{
  "d_model": 160,
  "n_kv_head": 5,
  "vocab_size": 4869,
  "activation": "tanh_gelu",
  "init_std_down": 0.0,
  "lr": 0.0111,
  "lr_head": 0.00696,
  "grad_clip": 1.0,
  "warmup_steps": 200,
  "train_tokens": 258200000
}
Each number is 500 + 40 x the weight over its row's rms, rounded and kept within 0 to 999. Layers, rows and columns count from 0. Numbers have three digits each. The size before them is the row's rms in percent of the matrix's.

# layer 3 attention value, 160x160, rms 0.141, rows 72-126, columns 80-159
107:460526549563485576563432490498430453504441525470481519432471509485513491593565531484485494493506433466474487407537516403453528492522575540501469538604493498497470515499515452571552538497527586483510477510507466517516489495529522511465458461
094:491544477512505479509434419457476472561503523518496494440492517495563467490514434517478407512473496447543451516428474458491525475578456512572488538583489541579453458513587585460503501538484488449592451487495435490420526482538552499498473511
095:461507501495451557537505542467517442526490523502519513439481507523464484542517573478447478493430559441521504527494534453512500449536549504496436500523467522495546476535513480569490481472466546462488484484416483476471526625515426441505501521
097:513480491513472424526498488480531560447473538512546524544477534455480509544483496451459502463538535556465528453507532488559474476493554507555554529565475531549525468485497516551575507516481550446520508491515509528523491495575481465450464481
097:490535484500436532541530464534469526480537543497522511501486515479460491491388441467531505499569485489482468574509489569525500513474530507464491502489429504472488465564518515506503517464529547529549461555507461541516520472538513485526454499
103:526473460504495482547497544561466512426426491500505508481507488536456543503564506459452492573449497497543541528444438490515414524491493514540425574519538489523504576496508457489523525495520467549417491471603568584515436447532495437509567433
099:495484443403465496466553509543500491481525513533520493518547542434536476595491575468523400493491580469484439484455584494501495444404467542460422463554505483450546506541549533494472500575420509500547510534522506468459464484462554519516584461
106:516535532477505522439536426558436557457513517526480405485471462513527487487479532450532485452471497499520416499507512480500583519530529493446459545439515622458482496507409455497528571515487443484486528508526423573500468538446407579544481469
094:557530547493548501452521441514566530546514456499557561491569516451447535502501515542512533476535529446513530542546476529508552463543532482490483456549445523556480581498587521532433510483461421467513473428491458492476484404484431518482552540
100:484519498524512494498478547450515454464456513483483511503548453520554507486528499532450512558515448512494590472468513495470570486548486553501532496517533466456501411449478422523622461503441439555577409467502418534451532505521523471420522415
100:426523470523583459486477464485520480448564461543514534412541442499474570525482419482456470477570456429412548559557502560484475551461436548555500504578501474551395516535525465504462537438552492487518514465519517601491507451501528476507491528
098:588440508471480493511429518551462558483487487498471656523499574467500510528524525478513442486483455550486598457527518568510517505489495467517501526582509460520439560496496463481530530400483495587527514485480470503501464521540510486472498430
097:493491494501531503514486505526497499489467542445471531486519492454483501500514571463466443417500513445576540497485473561597437486499447418507504499475526421474543552598497527544422528521467532490457467487559474478547562514497519491534422472
105:487479488531536573499471465521526484518524477512595579546528513521462551466500456521499506478521537551559412534453497549550546510591504451404512529442445534513502449528467435500526458469499520470496492559494554496555422532486488512454506555
104:482509534455510512472549494479537473563514557476531542581511480508417448448472539463497472563559488526555423494464469478532455449485500536518417561463557462423486553503466420591562467472557478459500488536542530452474494435513558515497518496
097:527502478460443474523536439513553492489484520473557501427502527575520485416432513443488505529469493597490514492439507519469513543522513511454496437522475527436523499497494547550475471479535510587544429544529499491467470492451460486517545561
104:573457504462494500462548471506521491558563537545548456486515497471489447461482498474441508578468523487470462469480416544542564467556577508426508512498404519517557473431449527470509493480537493527388539476448483504534512493444488498484450506
098:513506452392464526462536470515459468458463464488528550534516440455509543488459511560520520432412472489463525519494590493517406436439503493524515459541462515553490588527596528402522519455510543470529525512440492487449502460512470589505468485
101:424528539498431540539513494513454516427485498472541514497548486510480458546497524506534560510531439476514503447466443452551484502550493519434512558452455491469469552533456474561563440465447495529454543440509492481454543509460501526562426551
100:531548488522483429536507373473594504528477467466530451523475474524533546489516528485448411535600510461479487563538484509521466525488480525467501544462537525487512514438480463465508524473549540474465443490481460452535528481519522442458503505
095:485531491453506507496527569518502452477474451494475447477476517506514465510618566518545537501519519527465458475503486473502467504569554526598515564480479475499469573522499542572509604546463499417549536527479496544445475600543454441494499532
093:524545530469512508489468470499490502425517525475486460478530483456496483419533501458543554517465499521455480561440499521501525557487512524477517509478524497444475467513486462540536511449538440525506459488523491504397541506477480548524581472
098:456481559477446459481494493482551470537523442565501536519488497525471524495432529561519529476450510524545427475451484439504487509526455539518507521440491541488496481493462482479484514539592469580513427520510519522430546481562490507523516527
090:452518513535490505480429471484391470533457457563487438541478516479535466435490548465536467495484515552521463434553589470466466441539505487571512446478468488474587612482516421540453476488462486444468538498524523552534604482537511446498508490
100:471459528518465490520495456514528499503489517507562461570499591499476568459471557578510495427494484469489420451483564498462454492505448534470485529548436508548547455484520518525513544469475600531505502483498479512435536474460515459501541504
100:524491475443495480538503514497490489497490458555558529501500454475504479512506461427470436536504524605523473547514480519494532498476458535426521484502550512448418454448519419503456549530476534589508489527470519564468526563491571502555537581
095:491539486506524545494452450395463596462533482458539468511521471499556550529528453462522432495549496496513508542486462520439485505626533524505509508486454454474455447574532446479501485413418476493545485476479457493423472465465492515484493482
108:548455577530531486496462457523431462512521507455484497495543503481537499502484516569512519489536493445504573548466585454498536498509525466474550585515447466439580495475555437555515509532477547528457527517473511409468554557462514538486482504
100:531499509549608421501463428441491522441531484495479356479553458505522464509510568489461522504508458455446583531495471481455481538522475514450500477438484537505513498426501495548580495464530530543459456487478512587477516480470533512538445566
104:502496554413484543485359468513532534453500515456522493496466542608472557467547471520510518435497526453496503466497572539526484483549594474462494443493504514507492547480532459488506483483461531593574420511511475485459545542495524512499564544
095:514486504520401540490467501465500498551442515474536456451512495545544498497517442479479483584495423521436474515479504517552500539487479535518430523462415504512502416562536495496500495479439545602515561486538635465481501513433515398470460533
104:512519494540474504531536497552492531540447473533539452426411506543539452419499484471554502521528528521489487508419433462550449493532489490508491491501603489453554482505449583478509494504502584455511557487585490574481559515553492544552466513
095:532544513511529490532462533490516508500519457535476474524458475427497477550478551450465518528537507535508426577447532460542475487497499478575579487520496489476481464468500548547537559560558507490524528529489537430491430421493522487395469504
098:557505474471457481466523519536505474508530533464549439531545460561532518512566479510496441459525507499593530446542473420471562509501483467416504450528541577422487468528459482553538482541510503465504525490497471516489473565493560408497510410
106:529421491447507436490472535453450461491555553420550386466494517411502528480531600435513493556489540470443483570517496474497491537479453477575504564486520491582452542466535484478483527524466483560536431418483449489546525546549493532457439549
103:500515524488494417558526417497543555525561474461512475494485455509478505506574443541453474503516502434492528451472439565457504530474463518521463511430581428528503460498518484498514454596406558480564482526546489528539498567534521468479466429
103:460427450501398466509567493499530529473502459541535474443432477513516491485522531452475476509503467497542454555499472534563548488489482533513504466532488481516487456489509465510566583549464582519565505559509444492500493544515468489494575431
099:513519442428477508441545501489442457483429508560562478481538586530493452573521589467492523482508520505469545501465520561529507460539523559536440536433503563542542516525466495556573451472481465536461474507469492525420418484481531524446587513
096:490475443499474544552466380462509452492532564468480493479492539455444470526469507498472464454409543535478562545513545483533576509427540506487462463438611495524573521490466515428545502533504490529545545477476501461487558508519539478581551439
099:481534521547529414459577487549507503463468416435437493468523419496486541562533502520411443492495559475469525502552488508548525497484563534477497484521449501489508524505507513452447518507575535392480491535523469551437515505521492521529524484
099:519500477466562535579446538524491453464501486520445511437461516488524500439503563467518411454473478475534569502482500508445502490455464457529454600498594517500506502543469543498552479561464525525532464507459465421370594510472451441507551483
102:433534465471414523522515379510455461489460456519489508557457444524569520502541543500507576501509511559479509528517482518443551476504504502508538614470509429484514550497489512419531489466487511528545453553490526508462445489461517474541534554
099:524558609444572508542503488438499488478507536445504498458510523427526508449426513516493533455453468465550555515539484481473520510599481542505483540476425444482500509523520435479472485527568448552520462469527455444443472554475555505497555545
101:472527519509540494489428512490484509491473580440478472496503518505450521563450469445592529485545542484522512457502585505480445471485478530525433493528523511512487573440512443498479517533492495493454482479565523481469478509421507444556530427
111:455500541477475443511543582495556452482531482472502444441475495446507451478521480459488578497513551521566564492527557467475441475503518506506519503508461505488417435507495510571522470497564516516584517525448490541508481583576545480457471564
099:479536580543526522502479487488492499439501481568602498489504568472492446557528579508468386432540519492488435554503488507520500452597484436520515477405401559551406458448479550453526519538538525477466520476465519493535451484486544536525509472
095:477485459529469495493492514455588485532494472453515522586504523510515497464456522492442514512521507473513495534400480488476465538490556551458532393453525488541518416473482535436555550457478538533476467480578426486430511447479530503483464506
098:543513508477522521485461562485518564452446462540447480572479524545492532546480476479510462508452445541517575420576559506533427532530471503506513534468553501460489474465512418531521524451475475538476545558465480508526425478517472517520471473
101:546519516482531533540488482501501456435476520399475561526466535521440505628474497514444533441419407470485448550530535516406481565553571491520513527532515456459510496460463505470499523516491523520484547543515490455534474541517457463517509440
096:442580455446450455528521493501498490450456535477505563500512502488497545508501484478501484444497500495506594589484480532553465559501517550461491496489546424474536466488523469514520501531528548468533458474516507430513552548489501491413531578
102:436580485568572453485499483504462480470455476526487498481522496501508510485489545456533448545494551512498468526494492507433429497452516511460475592456533566484451490457440518532457565547525440470498550543457450539488438543533429470530548474
106:532447444522489469464487563480437512495534493528491531506477507508462505516455519547567521495484470525528486520461548549483461493482496505443501574444459532528534481522549506426558494486522446553470398539531570477439461514428524579481551541
094:546502492502533457505453445502507576486505520428556487518431534445487486428513502542526528525485506477521570457521427505481497532559530529508519492415489446553513549542534435524455525521456507535472528468466526507471466504484523503500565485
104:427566547446517544485398472522490488581499423529562483495510567534496472551499433476495521489535552516514449518553488519519496543452428566545468457503545479582467526521527461488556470509460511510499472478477528578456521486493462477528491510
095:508490509444487489480459518512545472500587569478530523528418458537514519562468474502607539482540562514509465485502523445421501456536503564488530513440465503476440549483538563488579457439515539476507473519490466506512533458493492513468580503
# layer 3 attention output (transposed), 160x160, rms 0.476, rows 72-125, columns 80-159
099:506525491455505424455649547467579464531526432483510496547551467489456465540485422522546487463437546524455573515489567468521528531496515491505498482416532548461493531514505497519471502513410489536456537432533568493475538493522531557513535514
088:493465477487490474559577543515415472476531512487481538479552512502510603508553548480456533556552533486434529590430420528561442517523577476472507478502520521451524507441417429512478474505541490565514524470468545556535435518490563440457558507
084:518489511509544463460550504503479481496562477525546484522506471486460472489487508498535510461546502474464458479443486460449449612497516514546470563500459589468470527481539484503471510531503485525491466426554538523487501436546558602551455448
088:516547534469554570491595498482486456584498482548460492412446483508473555454479493448508489482420497523493540531469484599388522489493459474533433472454464535463471553437471527484497448436551429488474482488459482427485473508465442518501577486
108:488412534451495496514485512477524501510468499576556495532492539513556502477512533508494508538454518560596518414500490476525473465527421452493448438481574482511555503542429458500485521500464464482481467524431486451477522550466481559435555527
100:491505463494544357502598511489470472465508539440521591513448524411542482508494488500479479435485439480510550480534575534490589425469499520492580564482518457463498504472439517510428497473464467492454555518513536476463579452482513538504433498
087:529464572553524461538535425434496497428487556494501461450432438546483489459506414461520497528551507542518482472486471499503515488474546422500524473470573553481546469483518510432531496450523477565465505538512454533462514484461480565518517545
089:496499490487509430501278543509577491554553497528572554510534535522468532469496534514508499511515469532435557505534520553524512506507484502549556486509543443511451530495601554475440504455496490470593453540473503483529504517514514494522550489
091:455473474502474573484597537505491455482513605490506488539493475453560478508494442499548433537486427506463539480507543487496463572457464507516423481452489446494495427570462530489520463463517508435463524497561510496519579620503527564426463494
084:483544500468445462564530530501460545522546492487520482458496525550486493501458503498574522468466510518501489498488473474426436512419524458530519484469447576577464563484505509463505488536477543487421581547546574497521475498510484524553448542
091:434556523494494459477572516511481489506461517433506556532481565526595518485467484498590469543451578503535447512495432438549523467547535423492469512539491474490530466456549491431553432439522468535530419511442511454525494523491504520466552423
088:486540525580530529521506501421505443517521554437498477472526449519526484461474470481483512478456517415528549544521451532498451541507481498454528497468485588522474481450444520496512445579504468431505520513481561505460553505561449486503501568
082:477484444523540586435462507481489457555515492497531467483429488507529402482438558494495488563544460565458497499469536486404560461456577603459466529476536532454493489515456514502492506494518459471498577523496546516547512491473538472541596508
104:476424507500470493500439549433528493481501606500447460529454503476496494574476616455510475446502483492436548482508493441549448551465469508490462457555520447463515493478537557521513506510569488426514451439532440503545501494479483512467535481
089:572472473527589442446418505430488459480513509466491427441467556473620525536514475509534523524476477539511547488508484607592505516488430466496526444489467508570505456490535561447427514501473457520527542505488495534561424484449469537475540450
093:438458529452528504529423578516526539423496517569534467486490476522516505472534567506489489479489498534518466531499499422550379501496485533496515562480516484535538490527528549561507496478449536440447529523481482481533501483565541569457455422
095:535508540539521531483323518531488437465510543532469536502514516522562524553532547423523460500488412506439450549439474491489502523468451495566451494554512545463492551539444533497442487481445518487572488518506531492507470511536505511494482521
099:469422540518487534478566491455512514509538565446458506559462545415494545460546418422500527564578468523553484490493521487468524498548552552466482540450533490475437468477465451557506485555467496537482479474542571496513528508515462484445469473
089:554501456505546484437338484484595519620480486477537512529443525508487498469509473516531476487515512492505505500499546488546501478484496519539544484544476496460540408482526482526446535556545488444495510567538543520498527410448497484485494493
086:508447508545522503526488535538474460479475507498490491470478434494547494439462563445553541486408541540537510498457531449493547447496519465466517526579527454558489506561538487510510470496473491496530592507487471559507494542465568517533462468
082:487503481529490530510450534508488551501439525484513479474534484508445547538429445517508490459524518396514546502465584523496562524479533508496511478484555473494510439466481507488473404500504473583481444526567557515524500433485495522444532503
081:453465554496543415543515548542469496540428458483482452479529553580484543496460478581497410481550500558493474519417517475470483505460571523543443523517507453562534498461488444496485560571463504501491517526501534555462498595530507561492414529
081:545490508531484523603400556485483514410475525489505534518514538469518501540475461424467514538497462562496570552544585504524494538481551453474461500556503476482522560520533503494519445496501555459483612418474471465523513543400510518518497465
088:502533455496542462452598529520591484483504525518542579405465510545455472502582501546482539412501466423519488544508481523462533547471475514502482515549518529489418479488530502539507531505504510507529550484587497492476476476528532482577497514
106:526550441514488462551460567424427484488463568471478455466465509435545468543479476475536512544561538522535497419493462516546542544519507467535600514434504439470438441453457531516388417502488524530562520538470543528539488521465561460462510504
112:514445503507485562424472517518538480525538507508484548482481476475531472490411556522600557505491501540525508479555479513495493559527547455547477423486538509490566548560540589525517412436512555489533473443476474471496462467511477513509528441
105:467499506494524478524596483588430481471550501541492506540510499459434530451522553560488555487572539487490440501507490472514561529489454525490480548487580477421483515490450567515480484477511515461536480442527487503503561482487550483546459444
118:461470501518527544465579534519528448496485487494481527480543504539460493536517456472508596530526514565482495469503489464459515498524519499473468457457443456479523550448581545487550499477448479529545427514504536510574533557402487506511520438
106:397515430405500486437617503492548488491499505534493584458442474484525554542568447477513514493539565495516466481448538510511438499543474463528454464468561524532548520511535511600465519455479427533532435503546572394489489497510448425426559519
123:611583448541521510486604508488494483499536543561508438528526461465560500586425548511583495549482482489524516522513521466495522435449457526537497466516428517471547493544497525449499531513550480617555446526490481444452479477459518511476467527
103:469465498445556468446474475480507513496470473575464499510571564506437546558473468481551525488548527582509463490457546531502464515491515525418484441480555477490409507500521489490496506545516510489537446566513423543473433508523474501442518499
103:463546476538472462498377482447503468497531478590475488510584471494497463526584542473478466455530522484497476491508578477469472545474524528538497508488424589500488506523572455479453525486532492403528461433459515562513506487494518525485481510
115:494531496466484493497511497470455555533482493427537572509575555484511510551495431575548488457515502472442580422449506520531455556464497497548456560518492501470480480471482455509507415478473478531522437579518522513503511522464502562465479472
105:487489523516485572527459463532504520465447459470449546504469523445537453449388483445455530507495545418438430489540518488499479520559492474553504521504422503518468523485579510444491504545499530521493485414512488450501478442561467494525545473
106:541486487475513571549615447543516476528377450544443463528462461525503522467467427519566522465503476515538536485490567436502505484469508496453457508463485588479495534480524508492559456513526458574486598488533485495488480450440573445572540550
112:468498513522546541438454558516483406463548507472560557516411502521503571489465466457543540467556440521504423517501473470494509530472478499505521524513461545465484557451533557489479527521510475504531547479562499460485464437513449569548546500
107:515636519524536513515522543551519433547503489518479507497574521502588500525493486493568495529412484491511489578450523520513476514471474525542487546477436554541405528460504498494484499489493534464495532460533467438553499516589459584481452503
111:504478514486517480511540511502589489477559469456551455437520537518449490464446517612551544515481555500544502475463478474450504535511488490544457450548388490509425510511531492522482590548475513592521536481400499512554461487520500423592538488
108:563525539484519495472612487420481504471482506524510550477573524475498489527479536436519520488496519498567520441527427564500464440478504544528533531533501497437424416492527506514518476522480543629470465508473457469531473531472496485505401479
111:435558550498447499515484442503463539510537557503550455530514412537447505481568529425553564537500490467544457544503518405502498534520454506515511538478458528500460485480567557492550405546514480480437567479515577499512564469471439516510441479
107:491492544505512481458530484458511539459419512510518561510443507459476446525503447538416511454516555486502459473483581517570547438516536449455597483508576502457491501524501479528468449459539490566436499493569534537547449482502451455446506497
107:578513511557451515495468527476542519487506471512545474499515517524514535539599541539600486471485584485488529533471456396514408501469498475484531443559498477403534496475482508532564497576522519488469521516505464502507504546567433497451492470
102:458480448513495570506517396510440487551481434499493482483436461488512512581522507543502516613553506487442390509485485511471567451509527537515523541450537528447518504490448550519505494469481451611510526530471531514544437472524458478441490520
113:483520426496484495533602581402476557433549500464454515445510472486545477527526536462473448482485473489441514520515522443489514531541552531500531583483508521488468572427574521446559482512520573614509500446451467503502483510508497488521511493
113:468493495468461523570488441504479536577501488528434527545507410509506473479422526503499544510441562472487460428514428452545467490591549437529449468526519522577560526505484475483546500463398463489444476454474536487555544525550524500453566457
102:504474469550513497507499577498476530519534434442464550483516439444522545450450442569504508481523455564572601494541532500435508560495555508458504567430466455471466541449435431485475456490454526488503461544498564474537505519513448568478529515
109:487578507483558420536597521564509494504446548480504508425527551458472466506509534517502501432511467461517482470537531440543527505532524448565529560482443484458493614479486559454485483481525495468522486525469598454453451452544475486526573470
100:522483468457481554491571487498531496520528510480474530515511466482521474504530529486449437503489489487529529520452477477439547404446429530552503478500521466518536512525500503549439485497503501423463506456527518473548514442537419491487507437
104:403477563548528495495621528481406481482478526477470449439537495516501524466515503501465491513477467550485520509487515524497482477502468471495507454487522439519541483506488528483527492456475461633482539518478540532468542501443488515510506495
115:526538543462533453524562525567519562583523455509526475455569553497488530498518501487510517498536467533455459470456516552486470457526528450550504454480517524457527560605503524466446505478453503648540539474543482517437462514456559486533488531
098:482569546531435570533522549467436516498521461470479545479529459534512429565531467495420533496530482522519481566487554457480489528533486512535446463560461487484501425519451372538514495481533499531540514523497492543504540455520474462546453466
116:551563464486564529511665490514547468531476440494480512456531587550485510451503502534471468406468526481509534524517483503477564494520456557493540486501496505498468563480486492512490481472449512518511519488480472450559478472487488512543475490
106:530484504561552475496536494522473494475518505541469482453526410575537465563490489462489551450444547509471438499510507498484525510451452422494495495492506464490516572478526487466550472471510525490472407575431433445477463543509472504455498562
115:582489462497494494449499533469549458508573554519473399422442446482519590545482549472504487481491459523501495473390469439524463446487606523469542583489479544437430481396514470497472564566569505479550448565584490437531457442541508470492498500
# layer 3 attention query, 160x160, rms 0.239, rows 96-127, columns 80-159
090:556482510571555520573533484493513509510491519528454544522512489461482485536476475488522474524516501518457479430529469519436524514539505525524454475535607459503491509526496512481472478509486543382478517494489477555451507459511517515472457466
080:540491482457460488463466552500456459516530545442540513503529447539520489481569542468510477454477458483596516521471466539453460496568557503532506465463450435523449560493580422563489596452564609480572507493468483510530525507484467489478563476
088:522528516487485548444427518548442509535523510565458537599537472524460479493558474525434454514520534503568494481479532464484490510466520462518535526500493510469511411458532499532495513493511407463529424479492507454501572455490505484518532534
087:509467515513514484530521531455607526487482489557492474472500462465446515528447424462503432526501559444455447522535589467549555559490492451460479450525505446486482499490479480499523440554454521538436543539456464542483496557541529469499438534
088:447530466434511533507486509511546484457425506531544553477503526507498497524561561473463529499464477538507455510478460540482459517448522474540510549449469429518531539449538505574507543508498463590494477519509494453571514528532544474561526521
090:537417476553531558477494574499536520532463451448523513447477573470547475496518514531554509627505513544517473551477532486488512522509435517489389478493521430453502467472430536481560479504465473531522460401533498483469506451535474491488446517
085:560482523503541585497558517522570434468509422491412540457515491531493454507500467518551490511470428485481449484561537480516524452553460459484460455514535548486466491471485524588539515506434485519497469489448497504499509472531484502508493465
084:502491548528577456506592460511458483483491503471465539457419547476524557464494505509472435439448543482483543537437527493571532437491483557580519511505526594485437550506499506475530478428502497404497580524504461516433504463493521465461540528
069:434546557496465540512539540460462431534453501520571489439417470483521502540532516524505471487502467597392501528422425437466528545508533538512496547461529585470479568446489483460533541475519495455503515521503518446476449531478419507516522545
088:510528449569448475479360482485445578589474496476564426469474470455464558564516435458526523513532526524506531506479456543524531501492467483407518473526503518504550486448425549456476517546566538444532556505534467470533487540503489547499511501
107:545488415500512534499527500477505461488401537528520505507468444431469553571474510508474427459503470572454497499531531489510489548540533540459565480506546480522508424547485536494478486502547526383530448519549492348502485424522503473561506452
115:467488489497482513451473520558464508545555505460477515437516500523411525425528483513557490461512509468543433521492577475546477488475495539560488492474512484519637511441543387523522567429427456552534453513496422487444497483542536496554488472
109:570524468499559485496530469493474534499547444522468468524522513545485481499577510534439539507455548570493524505486539510523464551464499460554518492513489514499499563512465502513479491495498434517458477459498431549539456513496473539591434487
109:533467514430468469474462544560527427520460482565418473504565540475490495549483450452538485522514478459466438519473460575478422585544509543418511567486467541487490581585450502446495491454508460449542514493483521469437557463481550547476540519
120:513533541536446456485492506470515534475561515508534512512453442571551515527505506482494522471501529479511429522486501438437516575458459454499541479520576485439493523443497521433563496474490471497530432467441515512458570525515460414486504541
111:433518441481464522509515480513533520479508472482509513445570476479479547549453488519546577523509470460551451476548460481525574488457533467461461527558435473453552457592462498496596455495468442431498472494549453494481519518539529516515488528
117:479501495521452495462498644460492502522615526477508491468512593403513485498540592520484474462457450530452512554516429517497461525474532455531532517443518567567531457477494466470477486509487503522557464547510468487488536599531497442501448523
112:506503521494543510476521496449484559493495515591514536454494519545545473482512480465479497510531485503462455564445487534539531538553428514454491503537463491490540528474501538490520484482487497471473527467542461484456604597434530480491468459
109:513514482451535499541494503523493441483580450537510487550428401472505482538499495492528488508534591514467521528517535498573490482524427504534487538459536529575533522420476553524437486477548471459450517525478508502449519451539529444635502507
124:523505551511466466534427509482471477567486424484541490515454600472465519518512486491484542516470520440526375516553535479509521447520412455543512515529536539564497469478483555477544460493490482549545505472524509456577447493567560460426517488
110:518508562485528447474501492504553525563535466536386504526516540437587466513530485530474495506369487503431497516535503487483491599532458497469465508531497533445523508417445519480506461527433557417460489518475554510509500500489521541533584518
113:532536634456541547442479389515553527447541452489536546474474556463523471516416542544458469477568464480526552432500500459545507546417474466480542456493525473574454475492428515416485484495498534553525482480575484496476495512474542529514433411
109:422562497503435462548637505480425384451531492498576472493461496447519530522572455419554470453533497521497513512479470459497474468464429495568475540488540487472551504508482499507427475500457540475461561614506467539504538536466521486489497518
111:566443534504427533470522511486520469491445481494521543519527534524555580592478462511488454568573581519478585451522504452404549497434538534519507531554513556522471552463522436519581481551522526427491484506469477438471442499500509518454489467
118:595514489528474514525487483500549528513498499477523580505443483485502532561522461502499529468412414498553595449496444531531557501422513521493560504535453503501502498458486478538457490571454560536516426545488505407489527504472514592496472500
108:496556472440412475533511479370559502528471483490507509575451534466464514425451564502512472553513519518586477495509494489571524499494455500546469608499478460524553429524465422520519495533494487509494467512510500548515578438491508530518498478
107:456476431415480455472523476521466499520491511539520505527485499587528472572525485426468555493461493482502463491500556499472461448491533497538544484483577507450580501486485390464512577531468565501478520564571571518470461487459526533490542468
109:523603504531470515441457519405480536502502509513471421552529478499503435568530505471529522474529561492522537480485543536486498495492558426435465514493475543473485501480564520451546506638484448563445541550493479508567549510505426451528506468
112:466510526532478500483500564525539447510498446532518534532464461502471467490498479494508471469546406444476470485465544531576472541458508568516469516534540536536453537528479522442359521531471558501478564465469502500462486437488485509532476547
116:595536512497513517510397450548552533515541548556525552422555482554525463426557449547539464519493533473486457566485481529453568477564475490477493505490474452490448434474453522404509491556429518530461507584487505431555414403490474441576522485
101:495561520424581491531559383504526440511480483450464515589451541463458529445478517522470481481531480418472540582513425479514470399452522523482523504549476510460516525517470590497502508488521470459444494485522474548536519512440425491554507449
119:493542523493506484506465510568466548520492541483512440500543421504511540538519502455551531506546612505466515507493526445525432515573514508521505482516463524539429513487492496449542489505480489520472427561482497602517454511527505493382513574
# layer 3 attention key, 160x160, rms 0.243, rows 96-127, columns 80-159
088:504499443538457465506417480485550559524429444434548447452466493513462572558510556482494454498492499429397476529528531458577431584573509498528483534508492522477539495466534497474504433534455534510514475530480494525495545496500493473488459593
081:516472457465474451456592538426485428500544562434503546495536484490567566504436493506525538480513470457440522509521490483521515533495563521416471531570549514497466485482425475445506462492526465477519500458473480520526528561547523472470440568
082:476501485394542465496452525459493491524554496524474514546502471471587500518521556523561578487493510476502483510398427432465496535511481450522512497462475499492569542499524457459558563501529502545506531481471545425508440472472500494482487493
087:517501542528455449515486418573518562507580537461483515469481483531446554503564502414508497548453572480495528520487512483519461519476524484496549465499553438454520512492495459487470462465519474462583446493411613480472527452454449480524524513
101:495522540532488539464446505579498483496459453494503481479522512547509469517489447507592545430520469514533557466592526510564528445545510478527498467522437443513518512523498451490518544536461539466485598430535388487469433533451521463492484458
089:493480402453459458596519547478576587505513472484481497558529413520570496482465515374497586450437518440477492504552486515495519452464511483502522568489508514528530487450532563480568484492513496495542486517482485488493439503506484514498492578
099:511489498543523468473437524488489493552467466413474523481512550444511505554561531461409406482508519483480455547438515530517528505519495471529518524447570583483536521511447490522460492567501555503482520555516561481507419579474455577432511526
108:471508438531494503443453533498427490516492503479434579464507551565538515509572495460498520496467608515490504575507492513544548479555512442502570525547562485492538552446435469513499481591542540501524500434456438540458475544438438487481507483
097:499414453547476511492673481556519542516521462431470552490536526452505550543549494491531515507421465452410476479502530479535484567578531502516530479495514429457546486461500522496496489428527519497520423485417497477514447539515457509540471515
102:558524511503466473466339503536444517526510516441509537495545528503542490494582602468515504479499515539536522513520508505571546461506513465503542521529497526443572545508436492542446509496585560465483521522510448489498419561527505518458533529
111:452565490522580494517563504533493449483515463531468494454507490519421505437559491482471567520547469467563510543493503513509481485467567533514440495464464515429493498480591485510543496537469516516468445486584491494517444510457521487498428509
111:553573498536452552532481559460490564573523398512561535568458508459533527548551489444536514514490508548438574466452574459494490529441489485527567544470547473481439426534483531535536522524510462444465455524498533499461484490516427445438525555
104:496485475431504569489497491478526471554417503493558545472530546501453518501495565480475442590515569535431474481471460414377499441512522482427538495586481500573559483450520591521500533523473506539484476461473539516488497523446510564504502517
108:455360544466469476463522545506520559470480506471497459470512502543545520499427511505438526490475472429482516466484605483533465493463516479544476458502508498553507455493516485514572459569501463536479461480518450480541540515495493537540506459
115:486504529556500544485435556482514446551547544494602456549532515515558498448475458612467469556489503440426564458473472585481544517493547592468501548495483477473525499470534412478494464483486478486544509488530556429463459399464474533501460494
108:494517505580481472548502448438444481522426450490528466515442501409546495502501577490529508511539486552416501492489524472486466486529468528605548495520513465468457511443546472460503502460516493510499524424574503519564433554517546516555504498
111:536480554545499490509456444521494483542447514487417478552579568523535534483467482550514565462485449496488497448414454424465537541561458513495474528456487503508478520562513535497518532478502518427460517524528499467488526415504447519449528473
107:488501496473476511511485585480534492472497519463510481429473597396494536452560483518555464515475449502521479423589451550498472444474573532470483465533557488451438498513514487481493571447504412528482486485471499477507510479446480491541476506
105:560516458493482546449528537608502491458444467513427543600494501501521477515436570492469538530495460545427502532437432503514540470465527515493435408435482484523458487491521485510568545573469469498488534581447554386562442518468486455482498486
117:462571418472486550473511540455505489446538533433508486505496505582542525521471493448508454498465502453468574506431505493517485524509511506543479478523439616452574532560533503443529458481447526438438538526459499504448497514503520508512516517
110:487509472539452543483463563506505493555442498479471431486532422531405465508506506502465539456496497484534493574509479486484508474539550547513500446531498445521445496473506565458510440497546525501479441517422528454542506507439478492453555468
106:535491508573528513391522500553440449543508534474524485478567511540524549514443500488528539503452526509505451537572586532399500470509520439496422563561449512497522428476528493566446495423508500509512487520551480564500521417454510492543465521
111:518540504535486493495554502480527569621535574494522509472497538510507567437479569438487502444499515435468564495550450481511533566491510472504545534532464506455386596400472522473494508569536463432474483540426468484514431481582414501550482499
107:422578521439548543482409527489476492548487498506416477492472515532440508482473476524502518484505494590469461504477617521562488537515439473510413477479500493623419458466497453484463515419505544519495498528541575440538539500496497494549493501
113:534518569438549554521501483482474537503461528432500500442509482503506452546567522506485517502479563512516473483515470515448488568576535506544460458513561489452546474409465545514429498544549486524501589468513475529458452496588521499492572450
104:452509493509496570541474525524432501521358490562544481490516453514554500564523434463487525490469496541439611494471565478391452531475428510488501522450466451478474511503487547515512530456460566488494471494534494556519488508474492541550482527
111:472472472521401419426552541566481428467549523498513475453515510439430486511490518442465461514464502543453568468471588485521514467513503446548537513451493428519491543483542557569493487460568493569543494546463500503515480527474541467543498565
112:513517485462437471544592516548550459528479497491486480453561513525481540547540499492509479546456483525532513522532487463570529509464573530461519511515477498491487560491453409449490425408588533484581478537527530495527597482518461454522531549
107:484433536446525489525570521591488553537559524443523452416501583501544503533480545505495426518517470544513480504476487542466541530484601519482542497538449484495519449514478533450552445485503454442482475483550452479527546541457479477529564461
114:512502603421499493489466525496568436517499522469510521482623522488469487516587519513532491511468522466482498453464494485546462533373572527527488387497518484559529531527487494535482520515447557468443467462478519583512442534503528440527514514
102:582504487540468534484522465445513490498457570479445500528532513458544551382494497498510485476433586561521516460534504568482524542519437467431482466565491461500448469545483496550538474539469599484577487507525475533504595553442467481488534502
116:509516442513484403514461460497482451555519463470427559526518529505483481549517432574495439458481449510539474534490525471481556545466525498499531497562371525505529553558479461478538538449445509510557522449548543453501422456529448497499500468